Part of a small language model's weights: 35.6M parameters, tied embeddings.
Each number is 128 + 24 x the weight over its row's rms, rounded and kept within 0 to 255. Layers, rows and columns count from 0. Numbers have three digits each. The size before them is the row's rms in percent of the matrix's.

# layer 2 MLP up, 1536x384, rms 0.0493, rows 1156-1369, columns 256-319
090:154115100106149128144120084128106176095108124136095105144153157152108164108153134127122101124141092122107159139108098149148162161157118147154103117151131136120105115133146103151132146124129127
085:089129140140154120130105094120171155140135163139098119148116120174101098130135175185123105121132142137125137143091119147160125180109134143133114114159108117142136118126126115148144186147132113
087:134088126135167154160126109119158146057121169143136101177138161146150139137153119134116151161178115156161184096103068136149097149154145152149141096135130101144133134106129143160114175128134119
117:113144118151129111100126093127071162074119128130133172102144129144113130095148089088150139124143172154154130133085162144099141115151084101183130135152125180116142159142132153153073149138128141
116:107123097106114138090128141119139122149146127119073101156122160132122108143111090168125144156115162117148104154149139119141120109137109145081149103123116114141124154130187093141153139074188125
095:118122117144157127111112126141147142106091166112140051172146130094093138115145114163146166097112112115147119117137092147175110129108133180130111133126107111122108110169154122119128160109138110
080:126130113109152139119133090112131149089137159158105128146125124156140115130116163111083121149119098135173177116123091169125136183154118139126115074139147126158115160125163152120122196110137140
081:135132088133179156113120087114197160111101137135128104147117156118125178123128140137111149106121124137168143135156112139128155170108128153140103098108129129133103160146129152138107172139150124
119:161123089133168120109090171114158128158119130126100079124094175153120120149078194150133142119117150169148100172145139115185121114121153136077098159113118121122078142135176128152132133135132133
080:113142085130157155105123082119104143162152178145120128138156130155136121149140121106106146171127120091145184100106118123103136160123143161165147111154096118149086078090119127152113190119120130
133:100133081136141127137109093117145142118138140135099116125095119134130105119166136105120149128096098136179111157129128128109115143142087159154145136110165141118121141161142147144071139136128155
083:124102120096151144144127083102135124110108129162086078168145159108133147125149173152070152133151126161181145109121094131141160129116158122127125122168123148139120151140176163155094178116167140
078:148108116132176136126108066115134180099105125133125112151133138116137152131156139135106129129119130131148162136146086169126122148154099147125104119171138095122104148143140143153106158124144150
087:146120079122152129142104133106133180103103128156112104173147124127148134143154149145099120121161104152152152137112098173134129133130117166132126125134143118156122169106150121152102136152161162
074:123128123113141134115089083125155122086138134160143103127117135160130174110147136103132120113135106134134160145122114155121110136173118159128099114151163144144106172145152169125101207102110115
120:155106089091123103160133127088124142110112180133165092122141109099144128135135106134106097149177106169095170153106105136151115121118151117137094074111124135139151128143117149157152147138144149
103:120142114103114128165088074120149113153124107151104124139133141114106118140146130132114129129128138159117148126094129116149164126137108161125158097123110129122143131146130083114141140086129163
080:144138090125141161088131144112154192098109132155087136106134132136098135105110146171135134140161109103103155139152108153124147122119144121140125127150167147110077136105167102137107193130139109
122:134137141091111128105092139127115140130139121136106091096101125133136172123093130123111094130138151150126114172147133127159110114141082165115129124153184123165102144115128118133134143131112132
132:148120106166194120121109136116121119124111156121119082115139120131110141131150104155094131123124135151098119158161122141184085126106148153110144124091141154144084114123143133155105154124115128
087:127138083127138136121134088112123168121145171144114121166154152162138133130180141155085108141118113136149146140139115157117167162149101130150094060153152108145127125121172119152123154149130138
102:091133076150128115157117109144166137119153114114120128141113102165108092113117107130076113132161195082195179094140073151146143134134116126099117130134107186144134138133134109114131157117129182
117:121101141106192129145116112117123132109109157129133120162112142108158117126158133139139130144152109171196159094138182133147152129106127140110116119125110146175167127074153110150130159154123114
095:129130099129142143091108154101147126092141158138133098109114115124127182112106170159098116134110102129137146201125083163156154144149127160103142121139143138119131165112133095150122149108132138
087:124157095093140140118135114146136152133142151126141115155089138117128109141095160130110147165136121135147153156118124168145133152138127120088123108142139167123108116118144183145118180135133139
085:117110104110146138110109073096111135108139180160126130175143168161138150132111117122087131135144107133159182115101126138135173127133128148125152120170154159143127142100167134144104170127141153
080:135114118083147163135120121123145151123120157137105111165127146176131135132166132122099145138135129131147180109108113162114110174137123134134152044141154119120099125120147152122106196122134165
100:124144091132151125129065142122151131121118148156125126147134164110130129126130132132120110137106068169111122182148120139121107131157175195107111139129123136121123123087148124143066150102106085
109:137109090147128116141098134124118135116140150106094102150137167128147107141131116093125150147154159171152139169140138177110099128119125165101113128139145101125129120139138133132109151126115155
113:140159075129112130135105093113146143136164160114118120143117117157142103135154131109093137144150096131149163112135116138125144124106134127112145103114109154154108154120162145081123151134129127
112:149133115083140105121108150116119145094149177125074144147156135178135127180142122159098090141138153105122127117136148189098098103142126139129116121105100139133126118138146166163116157125150121
084:112101105143136144126145074110123129112132146141139129131145133159137138144164160121133136121115119125159165154132102143124121155126130152144146082156143124144128131150135133158123173154134102
119:089135078153120159112092122153106121123093152136143120120132132146147099163106174152140139114099109109146121095169137142159162084139106190117159147133126106112159132118166125143113135099130161
079:139129118126143129125104080135135140111133162135148123138116136151148138111144153121113131132124114135157184128093112136120149155146126142141148060155135095140119142123128128134090191131160123
085:135108112095146126118120082120122150098112128140116119165143153125130111114179130099087157130111124123120172081126137147151151145146129137144139092159144134108108147099163135129084200103153128
095:139116135157126164136132116140126159105092144120111107124123134143159152089105118133158126117140088131151128127142107151135158111130124165120159123135144154120104142110177109136121177130171134
122:105117131169154108128132129103111131098141119149072138153097170174141135171122132158136111161183172140163128135103155163125114154143103123110152140124146114143131106085124142145145150137122125
088:155118096102152132155094107121128172084119140131122105178142120123144123116143133160086115121146131131151143124132125169172115140129135142140126118158146085163107144115161126157123132112132124
098:117149076086173130156118138141136168127107145142121117189152143116144104139135121090112155108111117138154155130132113128131143136149094176129119117135139108146094148127164146134101148091116136
098:103110135093155171125098140110115123100149161143150083160135114161115135142143147151098109126111149149154136108086101143138131138172118164165105089134141114144121159114153153180097166102146114
096:134121116099160161157150090127138137103097127111123143135154155136135128108169145107145104111157103132172174086095130118142130150118112134150169072125162101142132131126144109161109170166137116
084:155125056116155164110114088132142126119117155135097121101157155164119100091135129129115138145095120120149171126140125149097136140149124160153191100135146147119119109128160125123119166106156123
117:165125078115136134115085147139138149104134183127134065129114109118106087148120095182138132123128125114182129157142102121126111121152123184146120122119142120108127122146156156143106141097134139
118:109123126176093149128103121125106144083125146153161110152144145141127116089125133134121123163171103155143196092087151129124129123129092112160132060133114137070154149175122090134096128140164157
112:145146126136125172151108102135182139120086138152152076089126087111144148092115102137132113120160123124103150146116125158110138119160116122132172089140139167123073096122093118111123136098082124
092:136131133091140163086093095151125150055124160121151115148136106120106145143111163190122070122151095093125121151124102164144084121150129162127154127150117143142154142154140124128119156137150144
082:134105094131128155155138108101122149098137138143141120118157135138130141110106153177084141140150094126131164131128075135134138186132160115133130091143172122138141133110165138154110194177127120
122:161130138128140155153127109107103134132088144121145088112085112121120117122140124166133172155111084180145129125155135104139147122173136127193162113100122143167097132108167113132116153100130113
088:132124124100145121136132118119136138102123162132151074148115133157145138142160126143104130158129118139128164144106101142140145145118104143105150108140177082142114121119160126112136164123150151
106:144122116129116156115092104104191118141130129136108030143100145098070090152169170155136124137091138169108147163159108137097156172131108152114123110096099178144097137152126135109146125087165121
085:110143089103154132121110095119149182099126148153105096167135148141164126132136136162076131125134111152158173127142112187135109151155086175130133107141152109138089154090160120175112147125121157
120:087127126119113170158113147151088157072110144131206128148181083109138154158120181155097103149144114089145120143080113149155095120163136168152128128161155116134158158124112131125127139099122116
117:158141092110171139163120141131178134085127122095146097114108113170136106146113159159115068118133129115138151150132071156159133171132117145113145090114111122145122151132099087124136161145125154
094:148115121124159137115094128124112128098143140126142074124094133108121095141146126122115105136119142159170128141097129142126090169120102163151167120100181129125106161141162135132098184112142148
077:171143108119143130121115068117157153100079153155106113140134150129112163130138139203127120167142137094132135105120089155091135143139133127137119076142136136135099153142126128152131164159098112
112:175091136127112115125112133095151112084127162135155109163149101113171156164114132155112101129143103115105151165097109137188127115130120124137100063104163117155173128124068136171133156138141130
108:161131114149104131153119163141165149121114124152129152134117128105135137121104099132114114154110141131155134147097142155114141127144105136099139132142144122103088096106152130122125126102106213
072:127134110086147156130132110147152170120145148163131118130142115154137166150175151170131131109144113086133152158121118156119118180155132133141098087135141129134093142154135143163105212162130148
095:098126119109188138089102138128111150126130166177108115141119107091142120152116122150117128104089085105130117136163102124113087121144114189124147110151129133128118141105136128153092174131133082
108:151105119157131163143101098088175102076111119078153121132122113155145100108132150168133095113138135144118168091109123149147157120117112136115153064117108094134119154129136123145149155114146097
081:102144137129108185114098115147131148116141135111104106190112099155135109119121165110097147139117139147116122100145127128124134132135134158131120122147146150179121181155134113120072176154160156
116:150100111136113148160129169100135103108096132119159115154108086125134126111147113159127102142174127132143121121105134161158136124137148127116137077128156139137134148142128159152129148100115174
085:143140108099131139119124076110130160103126149146105117176167148156148149154121123149069116132129122137113145115122114163155135161150123149126141099152153110132070158123168119153093149117120112
088:130110116128140134142121127127179141099110142130120124146141179153154148103127135145120139123100119130111135113134108156139114162154123105126128082146149099152107114111158123146096162128134119
091:150114140121160149110143101118124142127090122141125121123122102141117134113117131205126138129119077138132141128129132157154125149123133169129199134118143127152053109115167109168130189110138138
085:156136105107141143113101102117143158110126192121125098167135152166115138119151131127110140114134141168123152104116123154106132142121118135154130084158136100130093153149147133141112151129149106
116:131130138132141140152108101134095125109116133099153111181133116099125111108180149124132141116127144190136155093189134146097135125147131129133123042090100098136136127162134134114082131146090129
069:111187123112144152111097126186129225138159142104129120156116121121083117125126111120132101133165098113115125115108126121114101115133077132109124120139122106110120172134114161098111150128147136
123:120109115124124150132135126145113154105123172111083143157126119160115097136114150120111143130126150105142148088151116121136109145168109132143151112152114152142123173134118106145122130141136168
081:151118113104184163130089120134145172119112147149132079115141154108123130109140140120089134130128129128156152104108073154135098179153114159141108123183129130143095143113139173137104190134139162
101:129133115164113174098113123135138169105141126146097133160116151150131139095125117105123113097149115137119150118134124154138140138159093178086131152155149130127109125102138112153092167099134149
126:147128098139143107117055125124173121133172158113114097135120149140118121117104153128131101177090121189156169163112099123143178120139126190126101109109104148158155147133134106134102148101154150
089:142106130131128196156126112093117119119134171157162070121078142145166141141131107129120151161111128153135166132129090125151112152132154148134139081099166132120118149145135127146136166139114158
090:151000131129118102137145109013140085086126144138120127149149144111140151175121140160108132108124120132139143134124126137173141124116142131124110092096142142136136127128137119206120123126108130
079:120129117133151151156135093115122163106132131174110122137144158131133132105146146131099116106157129151131148144123114161128111175110134149165142098137189128096097136133158150181083185151127109
088:146158111118123133124107077132168178111125169133118114146127153150106135111137139177094129164136118139125140130148068177116130142175122136142132096132150117146095145103149143104110170123137141
090:149115100150132175140106126141139136110137158134146128131123147096153105108125114148128128127154078103136133125139140148151112150133107180095173125123141105142139136143153144145091202166128114
103:153126149123144143164131081134149133116106125124100115148136134150110097125130109149149126127135174125120141102127173146150142122151138101125117135148120097104155144161136116121108143138108141
140:130106120132152157155086162125127153134165171121116115160100112077123111139134134167065156116110145094114114165094138098152103138147107176120094114118101133117153129165122144119076138139150120
127:131138103165116159127052099132163130100121118162114107134098114130117127128115152163080116159095159139149109161164150131139114153137090181072144130128118125146117129157145111107103141122087121
082:129152133127140112161120119124171189104115157134118098176123159135148139125138127109121104113126135140128155108116128139117114177144112140119099107126152106156099140125139136118106150103132118
097:175090126070137137143099139101162116107141141124156108119082153115112133140163084127135110107151142149105166117121128136138157124153153135183126087101132100122100137159105152153136152108126175
121:132131130117119146110072153126160144130138139097128119131134104138089155144117182173131142142127112113160101149127118139173094160144124214138129158132104110176124135147141121149138134112124147
103:088115120137150141119121088155151135129131141108163131101163125124123126103125115112154132133103137116117172123094092102148138141079116139132149115156157111151117123077129116119137133132157153
122:117135105070125147143126139140155142130107150117113121150149184156132149155142124136098111161150096149191166077115136125138128133138082130103116071138116117127129133148188104142107149083131159
087:124137094103154167135120102118133133111155137138098123124115167148114138129128155137117126146110117117139167121139127132125165140129083136132106098136124129150114121096135160146119174116166141
098:155127098097124161145122106133148124102110164143097111147165140127136123124157139108094148145124136161146174122130129128125146157131100132129109098130192116132140113125164125148124154129158106
117:151119137169125110135103122113186134105117159101155103159150123165120084118216113138117101129131141134155133108121162130162195096101112170107148120123127099139158164118121140138120152121116162
091:127131061125129130119119103118127141122164144148126109139133171167118113124124138115107167126120154166137153158098107135104094159119138127133145101157152139123095112096158156151097174138143121
082:136129133151142161135158089124170157121128145158113148132139131178105130094133143133128138124125135139176151137100104161149119138153102128116098132131164129155081123109131159156128189124088165
078:154118085123179118109115103127143152117113140152117105166116158147163141130140124141116115118135134103145156125099112189114153171114133119167107056146135133133103148137141131138119189141146132
130:080136111137107154135107098145113132091153156129164138131174116153124123130157200151137070151119100134115122148084148108137131110162106153164146126152116124138161168123133132125096134162162122
116:123133140081166145117140150127128163122148139129116082092125141149152160124101125083121139101097130154147106185137127148111106156123138149115131138135140099164090118103124148131101141084082124
078:102144125101139154113135088155150161125147105105141105112122130128096140101173149103120155122100084127121149123137134167100125147167139164134158134132141118125107139142138161098076177086128159
100:146136064156159150127128127132171123135136146174080087088101161167150133093126136138153162116112089130175141120149101135125136110116118131083129140114131187131093106077116139161121165101104123
102:086115110143112127125119071140125116123177156094119124133138161140131151130139123124100139117170172106124150125132104150117119115104154159095132104140121116124150096099104137114137130107170106
071:118133132117147162110103104153129149111136111139100109131111116167140123144153105153069086142120169120173149142110104151113089160167101144125114130147155123133121175146109117120089195134126160
111:152128125133154124102076130132155151134109149104124106151153120115100151138110151177101168132102092125132121123112132116162114088166137146112100165163114155116108139112198115109080144094142094
093:137126091064154144127140080132120131126116148112103095142132132164127111152165150134105107112160138137151180126092073116129147152155156142140117074144130126151085165150138128150143144123121148
114:140143128131113157121123121126147112125149137152094065142124132130115120117136153128124146122107136160118136174151083102150139142138158136136132103117117145164141130093138088148118140129085095
091:096127120153126143161098103145169122118157149164150078147119119154118126133121129169129104139171122154135134124141114144181124162120115153177147128135165128138139156122156156137098181132132151
096:123115114121136151143130118129151169128109140136099100171132163174129099120139126173114110142128128125188143151092141120117171132121116126134150104150143124124139177114151122105126147142143145
090:118108094130139108105111108093100136111130151147134087132120139139144146130119148119137122123111145183192168112118095134130103127157086121134132133148127127170133108119139096162125161160102138
092:146136128111125149114101120128153142099075135149141073151120146146135140119112137133082139112141147166150168096114097154126167148122123131129171085131159121137088152155148164118098175121183147
071:133160127132114151126124104151166149123132155121159103132103102151129138093161161124116112151146100147151125130116077133105122132183116144154120128133153104139121167111158134127103177119144148
110:144118063122124134142119133140117130136168134073133122141145181148140109159157132137084116143105163124152124092128122158149114116153148173084115118138115128162106174080121139108093135129108101
116:158139089158103156134125171148120136086070134123111131088145140121144114111145117120085156116106144125138134180157164190116118097151135138153148129119130136134119187121143166120120141156127142
099:094125065109174197164124102136121151144145143133122120123123160106155118131132133140054176119127147114083171146124122116114103148111124134167106087133140103108105132101110150115121161133135095
089:135142081118145126153111112133136191095102157119115118164138158118138130133139111153134125142135096143148145143143106158142140119196091171123119119150148103130140143115144134147119151120139122
143:115143073133157102114070120127133125124157146159076079139113137143143110113132092114105153145068150097147095184168119120142118108152100119069111138118140151101157085160135103139113154081142183
096:142133111169103127097074092117112147122144154161136084133129144135138153099105108135138146156132106087132142156137129168131129173117128161137156120146141133129122120086162128150091180145120130
084:159137086128129178105125118149154139080103143148096089136135120120146104141112149157094140130126118155154167174132106175123105132138143153104121110146149097095130160141171145151114188100155117
079:126142136142169160128139065118147174105118130190112142155108160161142129074111122138125097096133127123142159114133153172130135160136113111134118079146129136121094138101145102139093183154157120
087:148127083111146127145141116128121143133157161161136115153120154127114135083165096128100138177132134149132161116155105145118117123139128187088162132125103077139107111090131084152097198081099129
108:116124127123109158128130077125121159118125118111127141146123099175115122135137147139117081110188152133145128102114117110111126193132166123175148102161131144124125129109158100141135122127074124
121:138138103109160133152117134128137134134127196139143101117101100129175108111076122115108142119132133158170137172158109131135162140135119101139132125123125092142117139133198129062109161130141133
091:173151107123136139102092118139172173121113145162103102140122167136118155083127114123098135115128102156160147084181092136120157139107115125096105129154125128117095151130163120150110155117164130
119:121126070133125135107074123129156120123137156131108115131121117122128133128188152126074134152134102144160115131168131146129124144113113140144119105122122138143124128122130096139115137150127171
113:094106099112138110141130114106144132133184142144144119111134102098149109122121128123135161159108121145136157144145090172125131132162145144084122109116116114177127127108164105120132167138105119
085:140115122118164153110130125107143149098137151131118136172123176126125161105148139159094111148117107125141159149137098148140123154152124136127115092149120131120098132099149123151093174112141113
121:126132088157114120118095128134117129104150166111096135132133162195126112158115103125099136136092098134173133147152132122116107127137113155095144106180116124096095128132176105147128151104123144
091:119115104110143141124086111132158148088135192127095059128110159194138130146116123125118125161093148115143155114127106120141158139157110133115140145135119077138151119128169128136122170143169155
110:124120088120102123083125105138149140107145113183141132108119113139150098087124156083110105104074088166125157125156147126147103128081114135102131129153136129138127151106121100156129144128137123
091:111147142106152119152113102141149167111139142134158125176168133136109133152164123143135107112121109131135147113123108147173141116142111150140115097167140133127140159166125154114105164114123119
083:108142123120151155104114061155117149112138140107142094137134156158163131127132170110115109135144132144185153140126081142121168143106107125132144105181144114151098134086125144106129203133168155
109:105157092155112149148087127110171147128130145106130124123065110165114110143158109162116109145158102107136141115129141161145116130112115131118127126113114137148110176100170147111122159132127138
086:120106086106128120119094151120116139111096168117082131147103192109117169152129116167116128106157125151139175098110133152105091130151126163133116115113112134131107114098132156146121153108145111
088:112086083165160185137093126141118118039116134153110103179101127130107107130144152178142131142133125123109157102113142183127143142160134147160129109116131131119158130124184144126098175080109134
083:124134136144155138097079070117168151096140146171113105118155149112105144107143165199118152126122088113123133137174094166135095142123137144143147123163155113124106140147153140138086167123181105
085:103128104131157150139126112135146134120110121180118082167099118143140091150112143154108117157150088132132147110086122157152137145120115120112147097120134166129134161122179087166119195113151147
117:125106118121122153171106111122166127140126147116112127147092126159176125108136136118125101106165132156147155074099153121146138152140108124157166095152140114114120111105118141177071135104102128
107:159119146125118122135109101098165120091093117139139063157073106121087114172126149110139083134136124177120136115098118174170146125147128137115141115098121141128113162156123096164142149106137147
079:136119134084132131141137094132134143157098145134099125174140183137130154124163118115073164119158125137130173089111117149138178150175148153144115087165147134159105109139146159141096193110158147
097:123164078137143106153108110121162135159141151128117101159109100152095097122148132112076091127129124098140172129145057147132122127118108160103119128126138180148108105157140140121134176126122158
083:125133141149133175104113099144159164125114144160101152119130133117120153104099127119123130122129080107140120124152106137150126120144123165122108144143141120135134138091191089122083179137137121
087:144124088080135174127095103125138183114117144134106115165150137134156143107151134124102136131135114084130129103123102153104143137140121162146106101159144140126088177162142172126100164130107129
084:125138111098168122110112101128137172110128148151131100179126130136134130103162133131095111124123135120152155142139084158159124145159125140116104112139145076153084180079132115137109169111133143
097:174111111183125137109074125108128132102112171121128101164124125128103149134138144179130134138130113132117126129145114168131154115158137140100105113147121136117120126139174105170080182132157132
085:118123083131145136140127084116129179106102129126129112145162140147158131113154156124104121122143134155157160109130127134121135174145099134139120093149150133125084138102157085142112180138143115
157:107131120153099183116111110139130149100116135141153137134118136125157105141120125082138138135123107119159136133091097121154140102141117168111107141158179152153129135106120132124136146149092152
106:131109132124091133147095113120168135130104126142131100085123118166174161075074070141101109172150127136128145146101125148137156099153114106077154107179135171121071094112112117103104139103091153
093:155111125139154137134131147105160128134162141164159108147131124129155171137137132110107118121150098122134188129127122149158114177121141142166133071119127099171150119100086128168123168129154174
115:137134117156114179092112100153094118099097128160096124153157124150133120182089148152133136123133139096127136171137149122150119113151143167114170112166130132111173117139137135135135125116120127
129:168134121145130191096087152127163137098133165127140127116147116119101138124130128133103137112159140120144143113110118123110103156133143186168166119104121077103121136139135145161094143090138129
114:138134097098178121142167088115130125132108128106166114148135144155122088099147129134123128109154130158137161155085094087158155145088129124156163085089117163148103148138137096139131133145112102
095:179106130164152116150144123111120160083117114129133143155134124120134091129129148142135104107137117131129173107110127136135157142166080131105107111162147170145114157066156147170100152146103114
082:140121102137185149117115088134143154113130128136101104166120158154125161129110147157094125105140123143140150113120099144150140175128114118140113096140155111151088148115158116129111193142169141
132:130122094101136133156120158125100131093143205086128122131161137127153163128124124087085126194105144129148144099109118119113123105192101137121120121128111080156136078152145141134068146127125110
091:156120092080136119133090107110135166127146151159143072176134116142113108140134135124097117110113109166153154133115109140149169173156130150126134103147111128151066165124141098160096150105132120
086:166137082083146160147119081118188183105105107144086136128141144155125105149133115132142102119137137113135177100138132162133127190136073126144138118130157123098068123109166142150129167117135099
099:131097138150154171138103110127142134114124157122158093145092103130158127147161140134144067129186094143134154101102106161128099130149129154151111090148140154127132148146142168187071149131141139
091:160124119159108147116094107121175153095126139159109132155127152123120150123128138122098108122131099154120135111137148177146130135137123142109096133163150104146098130111189122136071154134141113
093:099107149085163113132154145106142149123130114113121110135154158120091116166149116106129122128137140141147115156147148099162115135099106123150093129141191141138129127115151062150141135093098130
121:119124103158098177184123164138130130107114128113150119143083102139134125105116139143112113123139148132129129129147135148130113129158131149146127089140125179130137151124114172102114124077089127
067:167150116155150131156109099125136128132127129149124131143126142146118124099159184109092139127096114116174149141136112156115127124126095133121131099137156133134093154158172159125074224114139152
094:126141087154131212136115131129166137066088143131126081167132114123138128127147159140113106102144118172164185107135136177114147140137099123136112080094126166126139125098147159150116172117140147
097:133127116148123156139119104123176140088095151119131127140148144135119153075109136133124134116154125132155208123105103159123135153123105158135156070118155097130120104136164133126095153132145132
107:169107130169124126088121154126162131101121120137148088125117139091094170115137133071139150125135109150147153195163096117136123136141135157126113152109146124148114116121133121158146137102152151
138:134133057151106116098073113145121128134151128147108086113136139116122120131129118114143151180093076091147135124152139122126130143115158197134133136092152132141126101142177142137116149113130163
116:101114114096154114150114120134117134130138163123107103160167154121124119162131141111136108153088167106145133090103132107131147140147112158139131134153084085160156121129129124142120138145153171
100:143116123159143173107124120134148142093118149169125112138149151107126165091129113129151128131145080128114149137176117146140168116135095153151121133136168130143106116080134115159105163128146124
099:115129141117104170132108121153180149117118142153144125095108158178149123143103109101085103137156132141167157159116118123126133160142107122167169147143138144186080188126155167106101152125133130
092:145121116146145111085091126115122146129137135130126120162131147105101141123136119127110128153113113158147157154155125134136126139151136168107124153153136111142123098115157099116109163117137164
075:160140123086203127101118130122130152141153133149150113131097148127138122120107120110098118143124121156124158121105125153127120178146123125122131130157133127137132132088146115140098196079121133
094:158128126164159131098126105126127127120143159160160110147076108161121127120117126134068162203136087136147131174142126134152158150141158144118133127137128116132151144127168124138118183093136150
112:138054111108107114168115112061144101138150164133127082128138157121137137105146120137126126140125140153130142134123096143152190123131149139172111131112178147143115141126157151144115163142147114
090:138142123153157145134078118133130175102113115118147127108112139136113171111124103136153100141197115144119147120128089154108128129147128143115166139172141142095103133113141129119102181082117116
125:134140070160121141117072097135164124105124130114115120127109133196114093116119103138103105127120163143165125165116120113138130137111119173109141145127105164126139095136159109119117139122110146
117:123119120137114166137131094127104124115132149105143059094097110139102106103115123101120133155137097131117133144109117108142146162116076126140143109149181158141111135153152123152079141140090153
084:149153120138162139107113128140136154098145155139128107134135105131106158089118132168134108129138081133123138130151128130118120152169141175137132124150163109145108147137149108136105188119117115
120:113116128116157124138104136135146149095130119132102122097146182107106096109148110111105157146086110113107108146159155162090060098162081141123135114119140127121150203188154140147136142147093131
137:127147140109116121087087107132118125147158131143112095091076118127108171115121123122134115166121123166099104150161139131150162119168105152128106123131143142147135138110127120129130133135110146
082:161133126131130169122133142154154149117128127122133132135100159131118151124132132155121114107160110098135138139143137171147131127142133137123123132119184145119078151103149105149137189146176128
094:105121061129159155146105121143135158123156169113104107120116148155122130112137126137104136141154167131153152178075082097130151133144101166150136103121133087152091131089119144122144157125137125
084:152139120071131136142120087130139130105113143170120087145100132135180119133144168110142124138112105164131152124119114156111161121151141145102126089130168117126094113102119123146107176118131134
116:162122133170112166112097141101178118136160162141178103125073146146071140078096134120114132110146117174128118149135094127132136136117126147181113144097135160135077094136148122145106142087119130
124:089138079115141137141116130134186155119161164132153104128104128166123121107129113137085125136141090115149154141111080184125134093110118166129117133105133166146138203120140105100118160118126147
085:099121124116169142112134089144132137112154128121108105121128138184165144098141133140094094079145101181134180113134109139119129139124144089133168115139141145164084125088118165164120176119143121
090:137120120150145170097126146094124140103144158117129123092119138114116142106144104135154115126163114121165135155121126150137155136217106150148148121129155077142142176099160124189114185149142160
090:172137098129151101149126081122130174102139145150136115167112148145158157140137133140138101132144134129165161110149094165123148137149128157127104110150119096127117124066123088164120164135136132
084:141125099120153149145092105125171137124144149168131128180151141150144120122185143138113088107150097142103156120105125167143153151113116142154141056138161115155091170110154135165091169156131135
129:149117106157123127090119167114153136113122190126097133168097120155123136120163130172150094120121122134116143125087152152110090150117103127145097125130113155103076119088125159159103154132145114
089:119133057101160182121102111153170140066096152118133071147195110136138143134162157150108110128180132176179143099100126140143120139148117162139098085130126124131132133128116144143127174117148146
094:129110151130139177175135088094167117129106118169154117128098106157137133146145164156118062157132061113090141106148121134164120127144131119122154103090158131145105136125111087155135143104111127
119:108153137095135166134124099132145152149123146143097135135119167130134109129168110112084128159117124132188162069142128115133160171130062127076115058144105118133137102133141103118131154109097130
100:137115109104120156147105144125161133085118190119124125155140151142098089134173110142077127129133122146154144140112097134121133134127070142098082108152173117138139172169136125122094163119153166
110:122121109088152136115154171133131144093124142131108130119160123135139125120123098084125138106125141102145152127116100103125117134139133103121142127178160114151120098112123161157146131110112167
096:107132096129148129155091110126120129117151109131129115129087118138119111134167150140112080127178107135195163129145096169151151143104112127123123132112102158150135120144129123099128155135097148
091:150112091126158161132104114101093115129143181142128104156105142149141145091086116129129159110130133156090175135123094129127142142128162169108160088128123122159117091166111139162121175113125160
099:131113112078116149119129134122140144106113122155098106158135122125119099127201153128081114116123087147130135123101116110125155159172144169093123101158156107152075138179142141144135154114162163
092:126123128097128136184135111132154157104103118106119134149191132129143112097175123111088121135143132146122182126091147139122150167145117122130107090154161101137103140122135136132111163121144125
126:147133091160121103107074126120163136079172153099118138121110156128137137118175121133095140119106122134128124143105132142100166088109129139140112132114120137120114135115188180145066139149128110
087:137164116139137137123140097140128148136115153161128084129127131154146156131102114136120150148082122133136149141136119134127140158129105144108172081137147109140107094148146131115118193105142117
088:147113139107140165124089099143173159123107151137116125160118140109136147122138089107132149163136138146159137088138127183115129135127106110122131062118125110127145159109118146116077171132163147
090:129097083108139150191122121115165154114152127125154106151128139158140133140163126140134147146124119117152161126100089167154133151174125149136126129123156119139097155120138125145112162129118167
087:126136099094099155131104116143167151129130130137100085145151155136119141136151122148135160136147087173127147126121143157134106144135134168143132048095128108111119154155158116135092165102127138
108:143136109104119106130095148133097108164140136140074088103105160135148081161136136126124098105079134150150100172155139102114136112138108167097106149159133131145128065141161127134117130122123129
096:125130098106111151159092118127132155105113113120159128132151122146136126145129136128119119131108113119160171104100097149120115139189123151111153092129136116114117133145150127138103144122110154
122:101140109188095144168081111162114132137154108140127113138107132117150141095119181155108120154124077124127120209163157117134167119168155157092155105094115112129151107147163098123124128151128160
125:128138131116094144102137101128114117117161127180099081164191133165111133155094184131118128151118126051129155122113136109136124176138124121125149113179148119104097135140125086149158139148135121
095:155146107082180145130065116141174161101140109169093135114107174105117124116113136140107173127098124134134136147186099151122117121131122117102149136167090103110110131152126112140138177133163161
084:138112121141170143118140076151145156083062144144141119119148165134112118122143117143106131119162135101131163122098107136117120149121099143130149103141194117099120138150146131115122181133135121
099:101111142155131149116105110124130111136148146133119122097096125161154120169092137162090119161148109148132174108116129155130151135125152128077167088134161118144125140117126153148135185136125121
073:125179109133124130090087130167101173136146122116119096108091090115124114115091124120113096153124148119095148118135103143104119093137139138125130157114168096154145151121105136110137171107174115
118:143103100057134114093116113140159122091086141133123091134154147120125079143096151119102163103120145121105145087123111143127065111136148144144147128140122134149114127091125182113144149111106158
137:143139110133111121137116118123106133128136118170115147113120092115149101102141148150098108136149158148105146186134123136135173100146112129133120110134140145140150137114106123122133142135149139
103:135116102180143136150099119120120129104164143129186087123118138125169109099147119132118173151113113197136153172088118134152121127126115146115130130116132144143121189092143134111110181140136115
084:166163146131154162094129120153109137132131153122113114139125131139147161141145146159128128149092105122130143124149138169085108138128142168091158074124155107119108125112124137140132203109139116
083:143060145138149135133143122038121110104137156133128132124137141157162173193144111147106089132119122111114153079112109131177122143112147150172153072101133152152142101125120165205137146120114130
084:148135091102121141118092103099119158109121127153111126158136123131158126134132139137086117123138108129180172111139101144110115146144116131127118117166150117123101133144160121175075185143129118
094:133052148113128137126111151041147090134140168133136114137112121095161148185161140158123099106113115152116145126099131119192124117140128183160131094084092127161150114155114128203135135111141144
099:138121120137098147113099135126152169083101171137132143141141143105118152109152124146113100125153093087138161109130097190121142124142130192151122120151129100129122131095142148132053168128146150
088:172119122152180178110076126138125145133138155154150106124101143129153145115113130142107146159128117152163170105121118151108101128140139142121151100117164117163098097084113150139070174109118120
084:145131104145137172142118131114141149122116156132138121158138132121107126113152132140128133121090096144144151116114111171109128148137103179110126080120112140126131159135163138124101176119145138